config = dict(
    head_dim=64,
    vocab_size=2048,
    rope_fraction=1.0,
    init_std_o=0.0,
    optimizer='adamw',
    learning_rate=0.000989,
    beta1=0.9,
    doc_mask=True,
    max_steps=8411,
)
Each number is 128 + 32 x the weight over the matrix's rms, rounded and kept within 0 to 255. Layers, rows and columns count from 0.

# layer 9 MLP up, 768x320, rms 0.0397, rows 29-34, columns 160-239
[[127 172 121 125 126 141 189 137 127 126 140 108 110 172 134  94 110 118 171 163 165 143  86 105 169 165 127  99 124  90 167 132 158 116 194 109 113  32 133 149 120  82 115  94 165  84 113 132 112 149 140  74 224 135 114 142 149 103 113 105 118 126 129 135 176 206 172 116 107 129 151  96 114  91  84 100 133  66 186 117]
 [ 81 124 105 153 151 125 153 188 133 191 106  64 132 120 136 151 140  91  89 147 105 116 147 113 144 139 162 114 133  83  92 171 169  52 167 124 114 164 180 165  93 134  90 156 143 137  78 158 110 133 159 146 140 128 176 164 111 186 146  75 149  81 195 113 109 150 156 108 149 157 117 151 177 164  85 126 110 171 153 157]
 [187 120 132 141 134 107 115 178  66  95 127 178 180  90 160  35 129 138 121 128 118 109 135 178 118 138 156 102 134 161 139 121 144 130  61 158 133 106  79 182 142  82 101 160 133  95 126 165 176 199  91 128  91 104 119 149 137 141 155 142 173 128 113 105  85 103 162 102 114 156 105 151 114 126  75 106  56 194  89 170]
 [113 156 108  77 121 113 127 143  67  77  97 169 134 131 170  64  97 193 180 119  51 137 135 146 109  99  94 143  52 134 149 148 161 152  85  94 142 155  65 100  48 167 109 114 104 171 131 176 140 130 197 175 167  95 142  92 146 114 112 107 176 155 176  94  86 105  89 141 112  58 143 172 130 132  98 127 199 107 150  88]
 [109  79 154 121 101  74 110  93 164 138 141 151 174  71 129 113 133  70 137 158 114 180 101  47 151 108 153 138 122 165  99 163  94 110  80 134 163 137 140 179 142 135 160 124 170 124 160 168 159 122 192 123 102 124  79  88 116  73 128 109 189 129 116 214 146 103 131 178  68 146 153 126 148 115 106 112 123 142 176 131]
 [170 137  95 110 155 122 174 125 118 110 100 119 163 117 151 111 157 116 141 157 164 139 154 117 105 118 129  85 165 107 100 159 152 146 162 139  99 150 108  93 140 154 129  83  87  92 140 147 193  80  90 135 139 115 119 132 199 145 144 188 130 109 132 160  85 181 108 166 156 233 141 139 126 110 143 132 173 126  95 114]]
# layer 9 MLP down (transposed), 768x320, rms 0.0369, rows 29-34, columns 160-239
[[122  90 124  96  93 145 169 119 126 111 130 146 185 139 160 103 138 173  84 152  53 137  56 107 179 165 175  91 145 105 183 125 113 151  99  89 174 101 111  52 123  99 129 127 130  99 119 174 139 155 102 153 148 124 118 126 195 146  90 144 211  72 125 131 173 154 120  62 200 119 119 114  64 124  94 134 152 103 132 195]
 [134 173  70 139 144 104 145 132 135 191 123 203 123 103 112 112 179 155  83 152 115 106 137 175  76 146 170 130 144 125 128  95 181  90 125 134 150 164 121  97 136 121 106 149 142 106 147 147  68 133 140 167 133  76 137 120 135  92 168 131 210 121 126 113 135 192 179 152 163 150 123 148 144 139 156 202  55  78 149 134]
 [175  90 125 104 113 106  96 118  89  71 105 101 128 182 129 181  89  97 149 120 142 111 162 154 176 189  96 173 101 157 196 157 141  96 157 127 121 153  92 133 131 138 127 121 118  92  90 118 119 140 115  97  95 135  48 155 110  63 136 160 150 112 129 158 127 148 127 146 141 146 131 155 189  92 105 102 124  77 150 104]
 [164 167  97 139 109 138 135 140 176  94 107 132  93 120 151 140 148 109 120  66 186  74  99 148 134  45 136 152  58 126 149 130  91 103 101 152 143 152 138 109 153 202 161 201  99 143 109 147 109 134 102 143 141 102 175 124 130 140  95 158 127 133 119 112 114 102 173 119 131 122 129 141  52 182  85  99 161  89 150 134]
 [141 145 163  91 110 154 124 102 115 128 133  97 186 113 139 131 120 119 127  82 149 119 101 173 141 157 108  85  69 184 125 137 137 190 119 194 165 155 125  68 162 165  83 192 128 214 187 118 152 146 141 135 152 165  66 131 154 130 200 132 127 140 121 116 101  70 146 131  57  66 124 177  98 139  98 132 152 178 153 143]
 [119 149 147  91 106 195 159 104 151 138  70 152 151 162 161 151  89  73  98 134 179 136 157  94  73  95 169 152 119 134 151 167 147  89 143 188  77 155 141  56 143 132 107 184  97 109  95 154 158 144 109  99 127 130 137 152 180 147  78 113 197  95 127 156 110 159 160 157 150  56  97 144 165 100 142 161 148 124 147 103]]
# layer 9 MLP gate, 768x320, rms 0.0412, rows 30-34, columns 160-239
[[117 143 142 112 132 170 115 113 165 129 157 149 139 113 128 136 132 126 138 107 164  92 131 117 130  96 131  98 147 185 124 156 132 126 181 104  94 150  99 112 148  73 137  96  44 202 160  85 135 176  87 134 111 153 116 174 167 135 141 120 180 200 114 175 119 124 122  85 101 124 202 119  99 147 107 109 106 138 118 107]
 [136 117 164 150 187 134  94 131  90 101 108 146 137 123  95 131 116 149 121  89 115 120 166 132 164 148 162  98 126 157 106 111 118  66 185 155 146 139  86 105 177  81 111 133 116  90 149  93 148 133  81  92 101 136 126 102 166  99 139 134 150  96 161  80 193 135 103 145  79 107  86 126 142 155  94 149 162 159  97 110]
 [108  56 100 141 125 122 124  93 113 154 118 152 144  92 157  93 143 190 106 176  98 102 172 134 128 157 158 116 125 174 137 232 115 172 118 132 188 135 117 197 192 111 132 107 153 136 138 121 155  64 116 140 149 161 117 109  85  81 137 159 140 116 147 142  61 110 120 144 125 149 110 130 111 173 211 108  97  92 153 119]
 [151 181 145 157 153 172 125 126  47  94 137 136 122 104 206 142  93 121 169 159 179  88 186 167 120 169 146  73 153 142 109 105 154 152 114 125  97  99 170 143 164 140 146 151 104  97 156 142 172  53 146  98 112 130 115 175 118  98 196 163 150 192 132 110 129  91 174 106 133 232 161  88 116 103 206 193 144 136 127 150]
 [137 107 177 117  55 188 144  83 139 130  62 120 151 150 119 172 112 118 120 135 152 123 113  76 138  82 158 137 154 182 168 143 114  67  64 175 204  80 132  89 112 119 153  93 107 121  73 166 148 104 165  56 124 142 146 126 156  86  94 127 157 118 132 206 127 140 135 104  58 103  91 155 128  74 158 118  91  97 161 165]]